config.toml
hidden_size = 448
vocab_size = 8192
norm_eps = 1e-06
positions = "alibi"
qk_norm = false
parallel_block = false
optimizer = "adam_atan2"
learning_rate = 0.000642
beta1 = 0.95
decay_fraction = 0.827
batch_tokens = 131072
train_tokens = 579900000
Each number is 200 + 30 x the weight over its row's rms, rounded and kept within 0 to 999. Layers, rows and columns count from 0. The size before them is the row's rms in percent of the matrix's.

# layer 12 MLP up, 1792x448, rms 0.0299, rows 817-871, columns 128-191
110,205,220,205,249,229,202,164,264,239,245,190,189,167,233,171,194,162,246,213,193,215,191,215,205,110,216,201,195,194,207,275,233,198,233,219,205,170,148,218,171,197,219,204,231,191,231,234,157,193,162,158,182,169,232,262,148,144,181,200,180,164,219,157,178
095,175,221,168,171,243,186,177,192,244,248,202,233,231,256,229,185,234,182,212,206,221,155,183,173,190,177,182,228,223,179,220,157,187,209,228,243,177,215,196,217,228,234,224,182,238,200,255,139,252,216,184,175,222,177,219,181,153,190,191,156,204,199,155,254
089,186,156,199,246,208,255,263,228,207,193,213,177,194,188,223,253,184,158,193,171,234,228,188,207,197,137,202,242,204,159,230,186,181,185,186,243,255,184,235,255,136,260,171,209,123,246,203,259,207,206,212,157,194,167,200,201,212,219,230,202,207,241,187,176
098,214,241,210,193,168,197,208,227,247,202,154,150,183,210,191,206,214,185,229,217,207,180,226,194,143,185,228,191,232,173,215,190,220,182,197,216,220,191,179,205,215,144,199,193,167,244,173,178,205,175,160,233,172,259,174,195,190,181,184,198,227,172,194,174
105,172,232,196,164,166,222,187,187,284,189,235,201,212,192,160,263,198,170,192,211,190,173,175,216,174,200,212,212,222,197,252,244,150,218,192,193,173,226,231,199,180,191,213,172,167,185,196,157,214,206,178,224,204,196,237,151,179,186,218,213,243,238,194,235
094,231,211,175,219,204,212,204,179,238,224,151,219,198,248,205,223,239,191,247,218,206,202,208,219,197,212,214,180,175,206,230,172,195,169,207,181,178,196,156,200,188,216,162,191,173,193,258,240,230,185,196,162,198,187,170,202,222,167,225,221,250,262,217,170
098,220,186,177,118,204,227,226,217,202,218,234,174,212,225,149,205,176,190,186,164,205,169,218,215,186,172,238,191,198,160,241,222,176,199,206,190,181,237,269,264,148,223,201,194,225,205,178,186,173,189,215,209,203,196,231,204,232,168,184,209,136,189,253,184
082,192,163,190,216,250,166,234,174,226,233,170,143,230,157,152,157,216,127,281,193,234,222,229,216,193,265,214,211,228,169,205,221,124,202,269,162,200,184,241,197,184,214,246,197,213,183,227,228,154,188,288,172,210,247,164,226,194,210,209,195,271,224,212,235
110,193,236,186,157,185,206,211,206,212,231,145,226,150,247,167,254,249,190,230,196,214,189,151,274,214,177,218,170,184,180,240,156,196,196,208,170,204,186,215,196,212,201,243,132,144,176,268,208,207,204,205,210,214,214,217,158,268,191,182,224,213,223,265,196
110,212,207,187,197,238,202,212,206,188,185,211,207,200,214,176,249,174,241,263,201,100,192,189,211,201,132,231,212,166,173,184,190,188,240,183,194,222,303,217,153,149,241,208,219,194,198,212,214,151,186,201,233,155,198,222,173,195,171,194,212,201,235,199,180
100,205,208,197,196,192,203,212,183,231,219,232,231,218,241,231,236,241,208,206,195,244,194,186,196,167,187,200,205,234,198,228,175,177,147,178,209,225,182,174,182,181,227,173,170,207,241,255,184,216,219,139,246,261,200,197,200,231,190,184,211,219,187,187,220
109,191,176,212,189,189,185,184,199,180,179,222,203,222,234,214,131,178,170,201,186,168,187,268,216,101,218,192,211,199,192,221,210,178,166,159,211,197,190,176,245,159,213,216,172,189,210,182,184,168,299,170,245,163,188,157,206,158,183,201,267,264,207,289,210
108,216,182,162,226,247,116,168,220,190,226,168,166,225,232,207,250,227,203,208,198,238,211,177,173,176,186,242,179,192,201,164,198,165,183,201,137,206,133,246,179,187,192,178,246,165,191,199,232,220,207,186,218,260,188,241,160,201,216,162,214,181,227,192,206
101,189,166,229,179,201,164,178,219,221,199,241,172,236,174,165,197,199,142,196,192,181,207,208,249,166,211,215,225,207,161,189,217,169,200,207,194,212,200,175,218,190,155,185,172,207,258,198,202,159,186,169,165,225,190,153,207,240,222,207,199,252,224,180,189
088,205,187,175,202,179,198,264,249,180,197,211,235,175,199,197,152,239,202,182,192,234,230,207,213,245,265,220,220,167,156,171,259,227,233,237,242,176,202,223,222,220,225,231,217,236,181,178,186,200,200,163,221,231,257,204,137,172,227,241,183,215,180,245,193
104,216,172,210,167,239,205,200,194,195,208,234,229,199,249,181,141,219,159,157,170,196,187,212,155,201,255,180,166,172,181,189,154,165,184,211,179,181,167,152,205,161,188,156,166,218,212,171,196,236,234,201,208,178,151,216,245,206,173,223,178,280,227,178,197
106,220,181,175,198,221,164,188,199,218,169,216,150,211,207,197,221,206,171,185,199,186,114,235,193,149,180,215,209,221,148,170,153,193,225,152,175,207,221,187,215,229,185,163,180,217,157,280,206,198,214,187,194,192,160,177,211,203,169,182,193,208,209,180,207
102,198,162,182,178,152,219,204,123,219,224,211,191,201,179,244,220,189,149,285,187,161,217,206,250,198,210,193,212,202,211,197,187,250,166,180,173,189,227,178,231,121,221,173,178,215,205,205,197,155,200,236,170,203,160,158,210,177,226,201,220,190,215,235,212
105,182,183,174,198,193,215,207,232,216,176,218,174,236,240,161,190,185,191,167,235,181,160,217,242,162,143,171,187,186,176,181,227,225,222,219,213,114,227,162,198,221,257,220,208,169,207,200,214,215,265,156,148,193,226,192,195,145,190,215,174,204,240,214,200
079,182,229,120,179,224,223,170,229,209,185,272,206,218,209,233,250,167,204,275,208,198,185,226,200,179,185,202,200,206,219,220,283,190,199,188,175,202,245,230,199,195,219,206,153,243,257,216,210,191,191,245,256,191,164,223,171,210,187,202,244,196,255,207,228
105,195,192,168,136,188,155,140,202,209,251,198,163,167,238,190,207,185,168,242,174,251,203,184,192,159,241,245,169,208,216,200,229,192,160,197,212,289,191,190,241,220,163,206,191,216,188,216,198,174,196,186,223,195,189,204,184,209,171,205,169,207,160,247,141
084,208,143,184,222,233,179,219,222,192,178,220,197,228,179,213,182,201,154,170,166,184,149,205,204,171,204,204,244,176,182,209,206,140,210,183,225,207,204,200,216,210,173,187,203,241,214,195,178,227,163,204,172,258,207,245,190,204,170,207,156,215,203,224,303
107,235,160,196,209,212,178,215,235,215,233,220,190,217,183,230,201,224,177,215,198,192,196,134,202,149,213,248,228,187,242,242,221,175,191,196,148,237,212,159,250,152,235,183,207,208,239,182,233,140,174,199,230,229,191,199,114,174,196,251,250,219,219,212,199
103,150,215,178,164,269,220,216,218,175,217,242,226,219,234,218,209,199,182,148,155,175,181,189,234,176,238,212,156,180,189,219,233,235,225,198,197,244,228,132,169,139,186,208,236,185,182,181,161,232,171,187,184,166,202,242,138,199,163,205,202,202,195,252,209
102,202,183,168,167,180,204,214,168,223,238,192,236,254,232,199,225,188,137,193,186,195,232,205,236,178,215,255,232,161,192,265,197,134,163,195,198,176,199,188,216,138,202,177,260,229,246,227,193,216,227,223,273,200,218,182,206,222,232,200,226,211,250,241,213
107,220,185,166,208,254,173,167,203,259,228,152,206,184,179,190,191,246,140,202,169,187,159,232,231,213,198,198,196,250,185,194,215,227,181,176,271,148,199,224,220,157,207,177,213,218,235,233,121,222,246,192,238,202,155,195,243,227,261,178,150,250,179,165,191
100,248,191,203,223,186,192,229,256,206,199,198,214,203,198,160,189,229,232,199,191,219,229,117,233,197,173,180,180,173,164,235,185,193,177,184,265,226,203,224,228,225,190,205,201,235,204,150,195,186,132,169,171,233,240,223,184,225,218,209,222,207,174,229,249
104,198,198,182,208,149,212,239,175,266,232,201,206,205,204,251,164,236,246,201,209,172,190,165,176,166,244,266,226,204,183,186,178,176,265,196,199,214,210,192,201,155,188,243,186,234,183,186,169,182,176,196,225,196,214,211,235,228,170,195,195,255,260,234,194
105,144,194,207,162,196,145,203,225,260,209,224,147,228,195,158,243,220,168,176,224,181,170,205,206,129,173,225,253,207,187,249,203,141,198,244,259,226,208,196,256,146,226,210,266,220,212,201,196,197,213,166,248,228,166,194,212,250,162,121,180,254,183,192,212
106,177,174,186,158,202,237,185,154,240,274,211,191,165,233,191,198,179,197,127,210,204,195,188,218,216,214,169,200,250,178,201,194,189,168,127,228,190,214,205,249,185,232,212,195,226,225,229,216,235,202,195,205,190,152,216,181,209,187,191,171,207,181,220,172
105,177,188,256,229,193,173,204,201,214,241,199,227,196,226,172,220,199,206,192,177,164,189,213,220,201,195,206,237,222,207,199,159,199,166,231,236,208,201,185,153,199,301,156,214,253,247,195,185,215,219,233,172,246,217,137,210,214,228,186,138,235,239,157,262
105,184,169,161,223,222,173,235,182,196,188,131,210,201,162,171,172,205,164,224,159,195,195,158,252,215,147,218,229,231,187,216,203,236,192,207,196,218,171,263,156,206,261,182,166,204,223,243,208,172,162,205,140,231,160,171,166,163,157,193,190,214,209,187,198
101,159,151,162,177,174,228,151,239,185,167,231,219,219,200,194,214,193,150,219,191,238,227,247,242,186,228,198,235,190,191,181,192,252,248,204,184,204,215,225,184,243,174,199,144,222,197,213,206,224,258,168,233,201,192,216,169,264,220,267,193,194,182,256,255
111,283,207,233,175,174,165,212,209,215,234,209,237,208,205,257,163,225,204,193,175,184,192,164,196,174,252,209,175,161,186,221,185,143,170,224,177,241,173,189,174,168,193,179,220,143,220,165,211,208,277,182,237,240,179,297,248,195,198,185,176,235,186,178,258
107,173,128,188,234,152,207,232,239,201,209,186,208,216,273,215,222,116,245,193,184,210,175,190,182,186,187,227,210,226,183,180,231,183,224,218,207,211,182,218,290,163,196,176,263,197,186,160,206,204,211,189,194,164,210,248,250,234,189,174,171,209,199,237,172
084,195,233,196,180,203,215,182,226,178,190,187,223,225,205,205,252,166,210,172,242,155,185,216,194,238,238,291,204,182,159,217,204,162,158,168,195,191,198,193,213,148,222,224,184,221,218,140,224,249,202,174,195,196,208,158,197,186,123,187,192,253,156,168,210
082,196,188,189,178,200,177,169,184,191,146,200,213,213,216,218,248,146,157,197,202,209,200,213,227,139,166,228,223,175,230,194,236,253,201,211,199,182,198,160,231,206,165,205,265,223,273,182,205,205,226,222,190,184,154,230,231,191,183,182,157,182,196,240,220
090,190,185,235,171,147,267,210,193,182,238,165,239,231,236,197,169,207,218,180,174,182,219,177,182,174,226,228,227,229,188,173,210,169,223,182,152,158,213,183,207,199,189,173,187,172,261,185,159,144,219,229,164,235,211,200,253,252,239,219,247,185,201,228,264
109,276,221,238,194,196,192,241,178,196,192,177,184,139,225,189,179,203,213,236,249,127,222,215,229,187,173,182,217,163,180,225,243,185,176,199,187,208,213,203,218,173,215,237,210,182,233,184,194,223,231,174,195,172,208,185,211,183,242,198,214,200,277,208,171
090,226,169,181,156,224,221,205,250,248,232,250,195,249,264,162,196,187,216,237,185,176,208,186,266,191,156,214,279,236,167,248,237,209,234,204,180,217,225,205,220,178,227,212,202,188,207,215,196,174,239,217,210,234,210,274,132,179,183,188,168,186,224,222,283
102,251,193,238,215,180,179,218,193,208,178,177,173,187,159,228,203,230,219,192,167,187,206,205,205,171,224,187,204,238,194,181,195,155,198,180,198,163,187,175,196,206,175,148,200,220,242,193,290,188,277,141,209,171,186,191,249,240,201,212,217,251,186,218,186
097,228,194,139,217,218,217,145,152,250,172,245,178,188,184,203,166,192,242,226,215,198,203,242,230,195,192,240,195,230,193,250,207,227,136,203,266,202,238,184,175,208,256,201,212,162,195,245,223,200,221,154,242,212,161,249,174,167,160,260,216,259,264,250,211
101,181,216,181,194,222,251,221,170,210,252,215,212,230,190,177,209,117,125,234,212,200,187,228,216,177,207,173,159,198,193,214,209,254,197,210,194,209,198,156,196,194,155,186,246,155,167,185,178,238,230,187,219,227,160,220,189,137,187,229,169,173,249,220,183
100,219,119,174,204,257,230,233,209,211,227,209,215,232,173,212,206,138,214,244,174,167,180,212,205,161,152,221,222,179,244,237,162,140,194,149,249,197,221,136,193,215,234,201,269,252,228,146,166,229,142,190,233,180,174,219,244,196,160,177,159,171,213,188,216
101,191,226,215,180,229,165,231,241,231,195,228,185,196,216,264,267,148,178,172,221,206,237,245,179,179,200,232,183,249,202,216,149,187,226,179,262,150,210,225,217,208,201,243,184,170,237,192,170,206,215,181,223,189,239,213,201,146,201,215,192,210,250,168,213
097,214,228,185,180,226,154,229,236,206,239,210,144,215,180,206,214,197,257,220,206,195,229,187,155,144,144,229,209,224,203,230,203,233,206,188,242,232,203,224,227,213,149,179,261,244,183,165,207,226,201,188,232,205,176,221,171,171,153,233,193,195,175,201,168
096,184,207,230,207,225,203,190,206,251,246,192,182,195,280,162,274,235,204,192,141,170,182,229,207,196,263,200,174,211,181,181,188,185,213,269,246,219,208,162,202,195,248,145,177,185,198,220,178,196,241,164,196,155,170,229,236,226,242,143,180,213,218,184,221
082,152,190,151,179,227,182,208,240,213,162,209,199,151,246,201,176,177,177,178,194,201,230,231,190,196,226,196,234,235,213,149,242,210,189,229,194,216,214,194,193,161,235,193,235,171,181,206,260,221,247,234,188,185,219,218,214,150,190,193,202,183,171,244,186
089,141,191,167,189,207,202,206,191,245,210,163,175,181,206,225,152,173,168,217,179,178,194,250,183,226,220,216,163,278,163,251,186,256,198,216,227,244,176,158,192,177,171,197,232,155,199,208,159,212,199,202,238,237,223,185,236,234,236,130,196,194,198,241,248
099,209,179,191,186,216,237,209,177,218,165,271,235,180,205,224,144,168,205,160,168,209,245,189,198,216,222,197,220,208,205,223,204,228,187,158,219,192,163,156,214,160,155,214,162,193,219,143,167,250,231,197,192,177,152,232,196,183,187,197,191,225,190,225,252
100,174,168,243,196,202,213,187,199,240,201,180,188,197,214,183,197,217,223,198,194,210,172,141,199,171,197,233,199,203,152,168,186,208,150,218,228,185,208,199,211,178,166,224,175,224,195,150,214,270,180,137,272,176,157,154,253,226,166,184,235,186,224,208,198
104,180,208,139,175,186,230,267,234,177,217,175,170,233,230,206,213,249,215,206,203,240,194,219,191,168,176,188,187,220,133,184,221,152,238,194,228,186,237,165,221,151,184,205,216,224,213,225,164,168,186,204,176,208,224,239,183,167,180,213,187,245,198,212,236
115,171,154,219,157,244,214,220,168,231,180,239,202,211,214,283,181,194,200,162,149,192,219,266,185,161,239,170,181,205,207,237,237,188,190,190,209,215,178,179,186,165,225,202,190,197,225,180,147,279,212,203,191,205,138,242,182,187,164,150,161,239,208,235,203
106,208,159,150,201,224,202,226,192,243,206,232,158,182,249,240,255,220,201,282,132,203,216,230,275,147,225,211,168,233,140,178,197,207,198,209,240,223,183,158,173,217,223,183,163,237,203,201,170,195,168,175,168,166,189,217,190,183,209,192,228,233,159,210,249
086,175,200,199,172,191,232,210,176,191,206,230,242,192,211,166,184,209,167,232,203,201,216,195,181,234,291,209,217,219,164,201,222,224,107,143,235,153,191,184,199,175,180,182,208,183,189,170,201,177,229,148,222,205,147,209,279,265,181,243,252,190,216,214,176
# layer 12 MLP down (transposed), 1792x448, rms 0.0202, rows 817-870, columns 128-191
107,216,216,179,229,262,214,195,210,198,194,212,175,168,190,231,210,188,172,200,184,210,242,253,165,230,233,216,203,211,177,253,168,185,146,206,201,207,197,257,202,174,199,219,210,242,207,203,154,163,163,277,226,182,217,177,227,154,257,190,151,194,188,185,147
101,214,179,189,235,181,204,223,209,209,194,188,149,169,259,185,235,180,227,203,163,195,222,176,197,205,184,209,210,187,166,163,184,206,179,197,154,265,175,170,226,178,174,196,204,198,215,173,219,140,224,178,237,172,235,211,190,252,184,213,214,204,163,256,160
079,198,182,240,213,193,167,198,200,160,213,207,208,216,194,166,208,218,187,202,214,192,183,212,196,228,228,205,215,205,228,165,184,233,221,217,219,127,206,197,204,213,187,216,207,277,206,200,159,192,159,223,232,242,170,187,157,200,175,219,223,229,153,163,246
095,231,179,178,161,183,194,237,214,207,261,199,157,220,165,239,190,189,196,145,230,162,231,189,233,186,145,216,220,178,262,293,238,204,184,173,161,234,261,218,160,145,182,203,229,173,198,253,192,144,235,241,166,151,252,164,207,222,190,188,188,158,161,179,186
123,179,283,183,216,180,187,247,157,197,189,155,237,208,269,169,246,207,168,190,254,198,220,159,185,196,201,220,133,228,194,196,195,183,193,217,198,175,218,180,210,207,178,198,201,175,216,204,207,223,177,200,174,235,250,170,207,211,200,221,232,163,168,166,228
080,172,203,199,166,243,238,154,172,174,267,216,169,193,201,220,190,195,175,189,172,232,203,150,161,229,204,186,221,246,162,141,184,158,162,213,223,183,201,245,216,165,186,146,204,230,196,237,233,146,199,190,200,183,189,246,213,195,300,174,182,168,166,221,160
103,207,228,191,220,160,172,197,199,191,180,145,266,196,223,187,194,298,217,239,214,222,266,190,206,257,167,168,219,191,148,177,165,170,183,188,211,214,228,191,214,244,244,157,134,212,252,202,208,233,200,196,170,229,180,181,184,130,175,195,167,229,218,181,297
085,204,212,233,168,159,204,163,220,218,194,195,210,203,206,219,196,240,243,186,179,192,203,217,241,160,254,182,213,231,189,205,207,248,220,200,185,192,163,146,125,212,201,203,226,213,218,164,218,228,232,185,136,159,166,232,212,221,177,156,155,156,190,202,153
077,196,199,182,189,205,184,210,180,193,200,197,228,188,206,160,185,223,191,223,224,214,170,178,211,200,203,221,183,200,223,205,175,194,214,212,200,215,246,193,224,198,165,227,141,189,167,211,192,202,210,220,204,168,188,176,215,184,175,201,226,218,196,234,219
106,221,190,202,182,214,231,225,199,262,242,195,149,174,227,235,211,165,191,229,182,176,184,244,183,199,190,165,164,169,208,246,223,231,222,197,239,183,195,219,224,239,185,178,263,201,194,202,188,172,224,209,195,225,193,188,176,204,200,173,225,172,300,227,234
089,220,197,203,175,289,217,183,228,172,221,201,186,183,230,215,189,247,188,247,233,202,217,262,267,184,174,192,226,217,204,194,236,260,195,206,177,174,139,239,185,231,192,204,202,176,154,136,142,170,172,202,149,265,237,133,200,173,215,139,218,197,202,145,167
118,219,247,217,176,139,190,126,190,224,175,243,167,193,182,176,155,153,206,226,171,183,218,218,212,170,238,169,250,125,183,200,179,174,151,161,222,193,138,184,209,199,120,165,197,243,206,213,227,201,191,193,200,218,213,237,228,188,157,177,200,245,229,213,162
126,185,242,208,185,167,246,209,152,202,160,237,229,215,157,179,172,184,198,205,221,174,219,207,245,215,199,196,201,170,200,204,179,240,208,198,262,212,301,151,182,213,192,202,172,210,240,207,149,187,216,211,191,150,194,186,202,200,186,244,160,214,191,215,219
093,212,191,177,171,140,222,183,193,202,258,266,153,213,156,221,239,169,183,203,204,198,217,128,219,178,155,217,239,187,234,241,216,230,228,232,211,225,242,187,189,212,191,177,244,206,205,206,250,205,228,120,168,206,236,148,232,253,193,135,152,135,180,180,191
083,180,226,181,206,206,164,126,177,205,221,193,247,226,201,162,232,178,237,193,182,178,206,161,203,170,174,184,200,249,190,254,215,204,226,212,199,198,192,200,176,214,213,184,161,131,167,168,215,135,232,153,242,203,176,172,139,203,199,137,203,141,169,191,257
107,144,263,208,200,179,161,198,205,167,216,196,170,185,144,204,205,145,210,242,264,199,161,240,209,174,220,174,251,183,192,209,216,230,227,247,188,220,179,173,155,220,230,249,194,210,196,220,208,240,252,202,190,197,216,259,207,214,150,217,226,188,217,181,293
106,200,229,192,177,218,250,184,267,228,142,188,202,208,195,230,169,223,198,231,174,161,175,195,191,233,214,180,177,233,187,137,193,189,229,221,270,165,186,166,153,172,152,233,188,245,203,163,148,172,184,221,256,181,213,216,220,271,224,226,204,212,171,215,178
091,119,174,174,202,225,203,209,186,181,154,289,193,184,197,188,150,213,214,188,177,213,160,244,198,253,189,122,198,196,214,174,149,240,172,183,233,175,227,177,214,202,223,153,198,189,199,176,213,285,231,221,210,193,185,219,193,166,206,228,156,258,194,192,225
088,117,207,265,150,171,163,193,153,186,194,183,189,218,170,199,152,233,243,217,163,151,171,172,182,241,208,202,190,229,174,175,150,186,210,200,164,200,181,212,173,177,168,184,180,285,226,206,199,174,224,153,205,188,240,208,203,176,228,169,221,242,185,225,229
064,181,239,222,233,203,215,190,130,218,188,164,202,147,210,181,210,189,175,155,217,223,216,194,260,227,206,213,183,141,200,226,158,214,221,228,225,222,222,149,185,204,203,192,218,170,193,168,194,214,155,145,154,208,197,175,221,178,145,249,159,170,175,150,236
093,143,205,202,199,191,264,216,170,203,181,233,217,184,253,210,211,167,225,216,206,221,217,177,186,172,188,168,224,159,220,227,214,172,243,208,201,230,244,233,190,225,224,192,187,176,221,247,226,207,238,240,202,164,228,153,219,159,231,176,209,190,196,205,164
072,188,238,216,217,169,154,221,175,154,232,191,213,219,186,197,212,213,248,160,214,224,222,160,235,180,169,224,146,180,194,183,180,210,217,230,202,184,250,199,204,228,227,220,186,224,201,265,187,228,201,240,196,215,171,206,181,219,179,225,206,163,186,168,97
098,227,204,249,130,180,162,263,178,256,222,248,237,220,173,188,196,193,206,146,201,213,206,202,147,237,177,230,163,219,224,173,144,175,163,191,217,224,194,169,222,225,200,187,231,185,215,227,229,244,226,184,139,211,143,200,158,213,196,211,147,206,195,185,207
100,220,207,205,162,200,217,157,141,237,177,161,244,243,243,221,205,170,208,164,211,215,221,225,241,248,178,189,238,209,203,205,218,196,201,232,207,131,152,130,221,226,142,180,213,188,173,204,195,181,233,239,223,226,199,219,222,259,203,207,209,190,195,218,235
101,173,204,193,209,171,128,242,223,216,157,152,163,206,210,194,211,233,199,214,205,205,249,151,208,212,168,162,170,216,160,160,179,171,177,153,221,233,201,185,204,198,193,181,187,231,207,190,250,173,210,186,185,210,178,211,214,255,177,181,217,168,234,197,241
118,185,232,160,275,207,237,210,261,194,206,206,144,230,170,273,164,223,204,187,199,203,143,184,194,189,171,182,226,246,229,178,163,177,237,191,201,178,234,170,214,177,215,242,218,177,192,238,184,177,226,266,170,167,218,219,158,214,222,151,196,248,205,204,229
099,200,200,235,199,205,214,139,168,144,185,162,192,228,180,203,183,154,186,209,211,234,221,220,192,206,213,209,223,211,211,234,245,232,176,223,171,196,166,186,176,131,207,195,172,198,200,223,180,223,270,207,174,172,157,154,189,219,213,247,165,239,232,177,224
111,210,229,177,151,222,192,212,203,213,169,195,210,231,260,200,217,205,162,222,199,156,186,222,203,182,220,162,186,186,211,198,197,225,197,207,245,215,133,229,210,209,217,153,212,135,165,223,222,228,250,226,181,165,171,193,198,175,223,266,205,184,200,198,178
100,240,181,199,246,166,224,224,226,168,240,160,207,162,227,184,202,187,211,195,221,162,185,200,151,196,156,205,200,178,201,214,193,189,173,237,164,169,211,185,187,156,223,213,225,163,191,183,223,184,174,170,255,104,208,228,217,196,184,255,234,190,241,218,212
111,185,207,169,201,181,197,189,131,126,189,161,198,220,156,219,186,202,229,237,179,198,204,219,184,269,163,188,230,217,234,249,269,225,178,180,210,216,183,161,193,233,227,194,206,224,217,200,195,174,244,222,161,258,167,172,218,180,201,187,242,184,206,192,169
098,215,218,255,221,199,187,245,240,210,191,185,212,196,201,194,176,182,176,198,153,172,223,190,231,201,211,243,247,163,184,114,167,200,226,178,191,186,167,196,209,200,208,199,158,194,139,221,184,259,134,263,219,187,224,219,226,133,188,262,200,199,216,222,164
112,203,166,171,164,244,275,172,194,189,164,181,170,191,211,184,198,201,285,218,259,197,212,197,243,232,189,226,175,159,176,164,215,234,247,200,201,152,189,231,213,208,176,205,205,206,136,202,140,226,211,232,234,194,206,247,192,145,215,188,195,172,166,164,180
095,241,187,166,199,169,161,170,146,177,238,159,173,212,182,197,225,203,250,178,146,177,230,177,194,228,172,242,205,263,208,164,181,212,204,157,172,222,200,190,194,145,226,200,172,211,229,207,223,197,210,165,211,233,159,177,221,229,162,212,214,200,233,204,233
111,192,207,209,144,197,217,191,188,214,203,210,190,213,256,180,227,178,232,193,206,186,179,180,197,215,191,174,232,246,224,149,164,194,179,224,142,193,166,180,197,194,198,193,181,161,212,181,221,195,226,152,170,184,205,260,211,201,226,201,241,197,240,133,193
110,196,178,216,218,204,220,191,219,209,223,152,154,213,193,168,263,190,241,173,165,192,125,151,222,195,178,240,183,145,218,210,174,145,229,186,163,225,221,216,173,146,220,203,251,163,174,196,228,209,226,239,205,195,209,204,196,177,181,201,168,174,176,213,161
065,209,217,130,270,204,219,216,207,228,209,237,200,186,172,247,175,225,207,204,192,162,231,174,238,213,139,145,180,224,220,237,188,218,255,249,236,228,239,240,200,182,200,223,266,166,184,207,253,193,219,178,218,208,208,196,189,172,216,151,181,197,204,175,190
075,187,222,185,240,203,161,157,209,161,194,174,218,172,218,196,171,218,261,201,204,135,163,232,219,303,216,151,198,206,192,207,202,198,164,216,182,210,220,229,161,210,201,243,148,198,161,148,216,184,130,213,188,192,208,157,191,190,221,198,211,215,188,177,193
094,203,221,206,213,147,194,207,237,201,174,220,143,185,240,167,198,212,193,223,250,191,207,194,193,200,203,202,215,206,226,199,189,216,218,177,178,201,220,252,237,239,204,199,202,192,157,180,207,225,193,124,189,158,206,201,161,174,236,165,226,208,279,143,177
103,230,200,237,206,221,206,222,171,181,200,233,196,174,255,200,231,189,234,213,206,242,225,213,170,239,184,121,198,222,175,225,215,222,173,169,204,230,236,215,222,191,152,209,192,163,226,176,272,254,192,210,160,186,198,147,207,225,212,234,194,201,241,207,178
087,254,257,199,234,179,212,228,179,162,198,156,190,162,164,216,220,269,207,184,166,225,211,218,148,187,213,169,174,180,179,174,233,197,176,196,214,213,174,256,235,270,189,214,178,155,199,182,200,191,173,184,207,191,198,160,218,191,213,202,213,184,202,160,172
103,195,215,172,184,197,171,180,213,216,186,261,190,192,232,200,239,166,254,195,191,165,210,218,181,226,204,195,150,218,197,180,206,171,198,182,168,201,150,219,191,180,186,206,166,145,209,208,256,216,212,179,222,232,188,197,198,242,210,211,135,136,223,269,190
099,216,216,245,236,193,238,268,231,203,184,206,243,155,232,202,191,195,205,232,126,239,196,257,175,251,157,194,207,241,205,168,228,176,146,206,161,206,211,168,199,252,197,172,247,250,208,158,201,191,196,199,167,225,217,165,257,211,148,201,195,244,202,156,171
080,147,232,227,176,215,137,228,224,189,200,147,166,181,181,224,168,230,230,215,237,160,241,193,157,182,228,260,207,171,212,175,181,150,237,167,210,240,133,238,178,210,206,182,209,210,194,199,239,143,184,237,167,150,240,262,135,148,181,250,174,242,184,160,170
083,242,249,175,196,203,212,205,179,257,190,187,222,187,215,203,214,195,199,195,250,229,176,191,181,214,217,210,216,162,196,144,182,220,227,220,172,215,245,208,220,195,212,220,215,159,181,253,227,158,208,165,184,167,220,162,198,198,179,249,251,260,181,180,176
091,228,235,176,226,215,227,232,141,173,205,173,172,227,158,171,209,245,195,156,136,166,192,209,226,164,247,215,170,190,190,169,220,172,155,194,209,258,166,147,173,208,160,170,210,161,150,248,259,138,240,190,192,216,162,211,259,227,197,190,228,229,184,180,187
087,216,204,222,192,213,148,279,183,236,198,186,191,168,271,163,190,215,220,180,245,238,212,196,136,241,206,189,219,244,199,197,270,169,240,272,168,182,195,182,199,207,228,241,191,188,168,238,213,155,170,175,221,250,246,194,203,148,241,173,231,226,191,196,176
086,184,187,186,227,208,221,189,181,134,212,198,207,144,186,200,163,177,116,165,217,224,153,185,235,207,185,220,217,231,224,184,154,174,198,202,202,218,163,180,209,243,182,147,192,219,172,212,231,213,221,235,225,242,181,162,196,187,210,180,232,239,197,183,223
079,254,212,239,178,168,213,149,160,185,277,199,203,226,166,221,231,206,159,228,225,203,193,155,175,206,197,211,155,195,167,185,186,178,213,168,216,193,176,196,180,231,137,223,186,238,213,211,154,159,202,173,204,212,177,179,185,208,198,186,232,175,203,191,221
082,213,191,193,177,197,202,180,178,187,216,261,211,179,206,193,234,159,249,182,256,241,211,154,232,182,206,181,245,149,250,195,215,179,218,243,210,160,243,229,205,218,197,168,219,247,215,198,204,176,174,188,210,209,210,191,194,176,182,222,209,154,203,191,192
099,219,127,197,240,229,236,181,248,199,174,179,180,168,232,211,179,243,194,144,197,198,181,229,213,183,226,265,185,172,220,215,194,195,219,238,245,193,156,232,162,240,171,215,261,188,171,214,160,166,217,194,209,191,174,203,215,152,175,238,233,152,191,199,171
100,177,173,231,229,165,229,159,183,204,230,222,187,189,154,197,190,191,188,222,179,173,219,267,192,208,211,243,224,165,203,269,183,297,215,212,182,171,218,173,165,192,215,194,197,190,206,264,153,159,189,243,205,230,189,170,191,219,211,188,197,203,239,211,203
099,247,227,159,197,199,213,236,228,176,199,201,176,195,284,229,192,195,196,205,181,178,137,235,180,257,228,197,201,186,198,198,157,130,274,209,195,172,205,198,211,233,237,185,228,181,200,163,198,190,177,210,181,163,213,218,212,199,206,148,224,186,210,181,200
136,180,124,270,241,196,203,247,151,252,245,210,169,196,172,203,240,186,235,193,215,184,143,184,199,192,198,177,235,205,195,236,192,162,213,180,175,201,231,152,144,187,177,177,171,237,186,193,211,200,202,180,215,216,163,206,187,207,195,210,201,177,191,204,175
114,210,197,240,192,151,232,234,218,147,213,196,156,178,148,200,151,224,169,206,207,205,187,184,201,210,254,236,215,240,195,197,176,153,166,200,155,188,186,213,205,200,197,176,211,221,182,175,233,181,192,215,193,192,241,143,200,160,217,204,192,171,155,156,161